Each number is 128 + 32 x the weight over its row's rms, rounded and kept within 0 to 255. Layers, rows and columns count from 0. Numbers have three digits each. The size before them is the row's rms in percent of the matrix's.

# down: layer 5 MLP down (transposed), 1280x320, rms 0.0629, rows 8-54, columns 0-63
# up: layer 5 MLP up, 1280x320, rms 0.121, rows 9-54, columns 0-63
down8 108:103146141103134179134086100160136163140149098131117170151145153120156163111165168170126119133057187159097145129119158097084077203164121136128153164168097122153158134073124144132199163168062136
up9 096:130178127145136112103157202158077186166080113160102145134097135117179086086130100065155192139141169118163144078126158109108123147066083168142184134136121131089098139144143126109116100109204150
down9 096:167091154160128190195089082149137115110098125136131086085135166102143147156069102087187147151127168161185052153180140100108103122153128094094134110123168129086148114128152143104136102115105100
up10 102:106153108120126145142152106149136117133117172173082143060112070108093136158182090109121124148080150147117198127135137128085105095131153125117147145166103170163160116128129090181158141052062072
down10 103:080114140094157125110083133137120154112098127164142146178081105131152177153088144111114111155086157141072108068091055132160142108093125186123128141165111146136169113133157184117104119154147147
up11 106:093135143140180123111138128187127164136149110140184089137153171097122057063174099126136159195144118141125117150156196154134088118140067104124163061113155110135147104096179122189151127119150168
down11 102:116145175131089097119124106096102039169075150165110173161158056098197121115141088179111107079132110101105208095139165096136148155128167159132118122113134097176131188145113163107116133091149117
up12 099:140147095153098153127119127146150209146142134109157116125161121159165093121140103041102202130176171154108115128116132128103136117182166110192169156156154142151133132156149151147130153151163076
down12 097:134206139092116154107120101106125128162147163116158122082088130171139145121146056157129149070087105058100146077171094137101126129116112154140084126064117168099135083110153112113159122102155130
up13 104:109107078161174114086085147120144149110163141138138142165083146107131107117138128168173137107101107226070085078120118159181108097096116114103120134175154113055142103136067105151091108181142218
down13 108:105154150165158145128108189117152127073183173114158076129093141140118135108124116111092100169091188148102089115209127069148093163128130115115130168194173127159154116106138131110126210155117148
up14 098:132179075147138125062141106088147130105097174135129133127110185170135078173118124124102127120187184146109124139101105131180204129112072106122118150145144154136118057063142184108174143167112177
down14 102:153075106140157144154175099127129128139132184109111144082152093134120166164199063146130138108074124157129088129121193101101174124149104108117173111117129145148067166182135104041108082103169130
up15 091:131121142109129110197130119063110155081085152132185092108232152109141153111110065071124143079067181150129125139127148120066101114107098137028121134122101175113165164084076125105096159127110159
down15 089:119145140114135197123161107139165104081065129142142168061105135169157140137078168139093152094122125163154101154163141136159128147149086113136177090126144103152130140120072174134076127113059183
up16 099:157100113151180124129089159142088098167126150129090152118128155108107173151114147093141150127110179143143182156170164110169109124127131125112105097205123128145145144129033069146129123101172106
down16 096:116125115144154137108145136152101133099132086196182135144112153107100145117121154145133171109121131056131071134091089150099115071137159143146106080184126160142139128151175128137145127140070147
up17 108:173160093161206188138105168120153131136097145139128130085138090100140150102085148131106101121129180126166133109242127083134165093156111108081134135173163102097092138130170127095110159092146123
down17 112:155198133114104142125151115129135149127163130186144144145127137114149088089110091127123112080136153096112098086087130148087115146139128123137072134171161128092088120111113149151189148139162107
up18 101:185119155125146126182163147107114087111056154172095088122110135136108132110151085165176083200143128075055164135124178090118110138139138134127121141173135164127149137149114160144125157170123086
down18 100:126133084117160094089098163132111146128124097081114117173148155122149099123131175158137131125082116178187143186123085123153121100159068124150105134103162123136098132147096165066129079115141147
up19 097:183162096171103074109101114113103157149086136135109097167120159168104170163137158104148116115164118113143173153110079144172189183082213107123193092122066174105148139128116177116100104083128134
down19 093:136146125166107131099082124102113174105077116166140101154168120095183153109083123113159089082173128180130171098156087084135114116184138105135103128073131070143135110084141147133165106119158048
up20 104:135103090095166093140091156142138171122135177112145151129107119113131112154113201139112070101151132152144135141133083104101135194115170088138177139085144108145114153069082191088161053138119163
down20 105:141143121110152108128070131111137165156185102085175112139165116148138123148096092139120101115108086145132099172083133165073125134133138124128103102053134135143158112140107121144101159131115121
up21 095:126148104141143078092114132067120150087177155131156137116176121173094045155141179115121144109129193102112123089112130156139180150105086152113169177198093172147149126107154121170166115163103112
down21 096:131100163141162171093130118135111123160111142104132148137059089132103156157094103150171096175125102114099098087195089119142135102149109150140083152255121128119129140096132098095170133123143101
up22 098:111079155121130128113141155127119113121100175124146116131141134147168150116165075208097105134126150073143128156052116086132099140122108125070121082130145145114120149122088147112174106127147126
down22 101:098102152148116148138131114115096137135115098102101158158127101131221146095087134195061151144114111109119062119124159124195156149108117112084107121054142096116126114122110149105090180191135159
up23 115:089120139132130107160145082119091131143163093116143110181126086125120139086128148137166130087106074217126132175109033125177101128159108122091100122153130128114087144129102121146080100183186064
down23 113:099113161159135114111166112123148114186188134127128194110134111173136137116108134169192148129131124114081106109146099100117120142120160097155097103159085117131102149108135097162083156157132129
up24 102:069176093123114162155108104122159089170030121155066091089135113177123118128128161137128136119137163134098145116184127116128175123091035118146147162096098115166094106054133036153081131110190142
down24 102:140121137159184105087117121108096121163103166135163152102108130127141116134109175131176111125109078107097116131108057138170130133152112061125167151103151127136144165146089172134129172156130139
up25 094:104104135048131140073164111142215142106097094122145179163138112170102139086087120159136123141201137095137081136116086126100127136132105143105092122189130158103081118134147112145136165177194141
down25 092:174105159113151144125183112099098146186121116122098097078094107136143077112111120079132164163089153110165135175077132106129134190206146155120139140170160167131141072089124149085145129064108107
up26 096:123070087112173145164139106105163121157150167115125166111114100131089196128123091141172105084121190148097157108174175110173096082180127136123155119163115171155170161110090140157093160150158087
down26 105:117089175128159086141147185139092056141163089132133120072123090128203136080169164143088140131077067105088122119070177140119155219126086109118112118165139097079098122123102092119166146158163079
up27 098:086141090134142085143113161125115108155172101115133137160163136147114092175152140126145136124132146179105155136177135118151181133095135111139141154156103187094105118122106117061120177087154126
down27 098:104123169136148116115137122147085122116125137146125143148091142138166174138190212163104124112108087093125145156138127127117120165101118170171147075106108139084146079115146096104129098140096089
up28 104:117181104149139128100147232101157092125121108107122090124085089115144152168105170154147134094113165167129093171168073116201133086134109176129129113105148113121149167115091088105102087134112146
down28 104:124173157113110129086106094149114112155159097096125107175097114152153135093196128118193121145147096155077184195099159117189144082126157109120094117176132124114098114065090131149160125083159079
up29 103:126129157133113155136062147195082123124098223167121113142125132170087075125184154092182157142123131123159111091118124192126156073125143161049107124115121165154100076145101112114152092141110150
down29 110:125129112095135105126103167143125100137122105107125179193132142147118144152144183154138093141125126116142062170156081108124095100127080135187075174138135121095127153127151117145145173089114195
up30 099:144197152165161143109084109084110147088126077112184120104160192106105136098141080184163142090091131155119103132106130152139133142156147132180150226155153166192088097179135089128150105156116129
down30 103:149135137149139066096134058083184079137097103174113060138106096163106150096124121102105122119212102143101095137113130138089072121170130138108128101195160098188167164146115129067139161107132079
up31 101:111122178134154127116174097095130111174149111150090106133180155065147173155129167115161136176155081134181115102060108112140103159112115139122123086143099054204042129133076139147128163075115144
down31 103:066147208127120126117069121121141117117089178138135102072121062177166091124075114116189169145084117171157157098130187129153144126133125050188096140157143100176185132086158112099173115120110156
up32 100:169171155154139165120133136112127119113098104161226092120147154151116105110131114134173138133111127190121172101096108120078127136130103126087104107124148163098062129104118172159174118117180054
down32 101:094136070046067141147111092089187221127137141180108139115180130118159097134118167131118189073126126101111157126164131171118118124147164087150053136104115081066124141140149097067170120134150163
up33 097:117148141165136091162106116125103152115120130143108094171188143137134150094143157068077169140166039106136147196130153083127091125156047090112150114100116118133092154145148038099162133171075152
down33 093:100126231134096071131148165103104193202175132096082117079106109080094130120111131084151153127113062152126064147124112061134068152100132185166134119029132093104098117096114141113129099146143121
up34 104:081128086098112172121106132137177124110143122149089144147120100143127082160136093100149139167160073156154116149092089066180146088130127172181069154135082131121129154133133139189178134141135150
down34 104:165160093168114110148159154141115150132186144097164132116130128080165125176073180133122164113090132119160103142060159128101152122170176120172153105173180129201105149094178140106121085158164099
up35 099:104146072126126109158157130114149142152117131097163137100106109145118102096116155114157078137162132107105138103097141108138112121122094141177096152107130132152147076070057123118153149127164117
down35 105:050156136145152090125152104129110125154095106083112102166138173084126143135098149110139136135107124097161112145124112165130107112109126113109136106042109182168082069123154184183108126173126106
up36 107:135099106160160091091120109138108177148126091096102118124105083128155135139138155167143161148137070161133099153130071123197153085080168133125154130096117134069142136134096124093145168172092092
down36 115:139139156109158085163165123107179141139125149139123079167136073217145139104145162082135133139092070163127048105137129128163163115145141070102189201114150096162171140178061195091114163138112137
up37 106:087116105141129106139118078154134062068137170102098071166063127124127158181123149166146200134122162130134187147157084062107109142088145130076137163186125184165163157061148122114162177101124138
down37 100:151092150171068105086088108192150175190196109183083108148099148152082130096111168181157136115116116105081140128162143191131123103137125133169139138177102146188160112119139098138136146147140089
up38 092:105090150150153159113133118070136077074155135202162172102174082124092100154099121140104097046190160149109203109123133121168178159134120122106125117072106115132127081121095100117154086179118106
down38 094:145129130160121051094098092161127106102104145093108091154096035173141179158131101135095078136069089095157153109076154116118136123141092124111134150197127150127118160140133145157181135140156130
up39 107:171157148161070147138156167117187153142065119060158074135135096080170173178105160190190077128113136191090135147112083084064073114120122093073106178159127098182144155133143147075143073125160174
down39 113:114155219135116108149065154163139149122080156134145202142137139165115157072121095124139152125123125159117139152163102135130192068095151115173111107079129112106079139138182107147145109129169105
up40 129:126151059127088097161142132131137141113126126123167172136174159139101097076117051085177101171054143132112084092161139108141147109128148167168087161158130148122140141120120134126161136088085151
down40 140:113134125160126142111155131104183156114098137126202188103169161168092162120103148122071135134112137144129141078126091108116140119118151151164170120161078160184154108132162087073115122111143145
up41 099:151071095165107167086075090105137147086132102146072126055117172172140128158153152164098178161183164080105126184029155089167148122127143152176116089118104107094171134163117131146132113083076157
down41 097:117155109085160101131103089089151132189094164140125205110086146165168088132122104139168110156139147151107091164134163155200106197117166070108135077161148142138109136092131131135127136115130097
up42 074:101223152159099159081132125147134143124109149183181117112091142151128108138158150104108170061118155091162122144125156135087132151094138097169123056093126153097106117097115123128106158097115173
down42 075:172093143172097096126135113112096099142195105109123101143113189101142182117152104139141169136143118174069126157162123110172083135137076153129082173070080121139163138187133101103158121202156074
up43 100:142128130107154097082065149135157173085137210144106121112157109088110172223139125120125147069137167143181137134143090155155147155099146098108109166101101044053118111111124055127161089116157085
down43 101:186150102143129108161153069088153084177119106154135135235133115157090069098113106116165130103146180114153117111163149123150100134085118089175177168155066128148132110144125085080128079118090147
up44 097:106123144099162167142114067094120140115115132104101178150023079103131233154146209148162135153151132073146099164124165095124157147175138137136109108100110151076123122136117148174149075131100146
down44 096:121159156134136172135137129185132130183113137154115137102138153100071108127112193099177142166121113148122121091158058177114142140149122154111186101167117109166166176146155134147183162095034171
up45 101:120117117099140100107099070131153137085091099141141131142145191166167075072148173102103103115104098144122079148057101123173130084132110129094111086111149147054110166108144067162106120104090150
down45 104:121096140088082118123121194135141062136197106144158166088134126111174165191079134162110091064127133151145106160118146155115073130153171094161098144147100132204121120158112161101125104120136084
up46 097:149097151104132156140113108142140169156144159180109095116155092135124185103188192149091131144100147176124128123124113211134165120103126180080156103172161158105117143162093141119191087076157143
down46 094:076180111074100089109149152124120173191109080166189101113121130087149090159176137117089158108096149121122126102136168069148183106161081189119079185200119112117074093102132090178161136096155146
up47 097:118153119187158112118086096119071172143094130163112127120159084126143104141208131092157078140082145067116093123145127121109168079091111152094161138177119144225156144142150148087142116130103157
down47 099:124077099110162205152167160093112117111121133086175141160107126109146190139128124147047142117156100068161103160174085120139098130168101133168144144078091123088121180135129125081205134143100107
up48 102:116158100130185115152152096088165127129113091127155172160123145114137098153127129107114124073098100107086152130145158071175122151111120180116099147158137215108117153142102130133165097151121130
down48 103:116118196135155095124082084100130116128163097176154061091124109112099184115150180129082134154092157170147124121188123198211103157142086138133065156076147117162162088117075106112086134108186137
up49 100:160144178147090106129145104146135093130126184076194191144138145122103121140084052132141138082155188171048103099157127095173090103130126056161171092150115164112125103148117194133107143108168140
down49 097:156164162080154134128138182135113095115141162132127183144133163094160162133115111050108120166086137149092161159156131156142137069109123157139163103098139112083152203067080144113047119127109102
up50 095:133071122118188130099101101172102123124077113117117079069091130133118064157140125148128139160104106107154100117101170137137145149161129109143188193177133189167094125110097205138148145134141114
down50 098:068107107161059135124115095070117116146136092124122130136114157178140134138125114121059168123168170092100120106129089132138108098136165103206111154128151131105144112161148129142126140125051063
up51 109:077132177097082122098145111140106148161137107110137129140124127139158102138142093178120114109161106137137134185073105077135172146100114190137098061155127111126091142088102062070133182147196132
down51 116:102155168093099148091100148138116156100116161135166138121106127155119125189142084103128111163131136120136108157121134113134143132051169139153097100112148165123137194068079080111092107119107114
up52 100:111104116114148082101106137108121147131119163227133105136115115112092120146131126115130145122113146169142206104144120075161101126116114107148081117144122133160159165116092141101139162137135173
down52 103:065092110102091101155142162149137201133143127068128108137107087128159150095150112084136148165121091151055095092102168129059104169089144066102115197115133134102139127180064118136129184153112144
up53 098:120118174150140134130073124123128075133143108116101179094147173111066178135142117153142097115121131104130156198120125096097097116154106195119095164159110106131172177139102194155071088148126159
down53 099:131152165093104076092117106151102150109164141135116194147136157086149099144121112106100158128136098163153104101103093144184105177158091159127173129116120190101099083139106101111109174107110180
up54 087:096166087131181148085138144127114165106115153101059074131177179167169128156131091156184133100059160160054135154173134125171158146135176128149190130062154155143107150146130101134116068083127102
down54 080:189141122138141106221081121186145144155131178149171154134139133161175096138109099183104182116136139139154111102163118199164107149065095109131083136184133149134099086086178146129091170171098146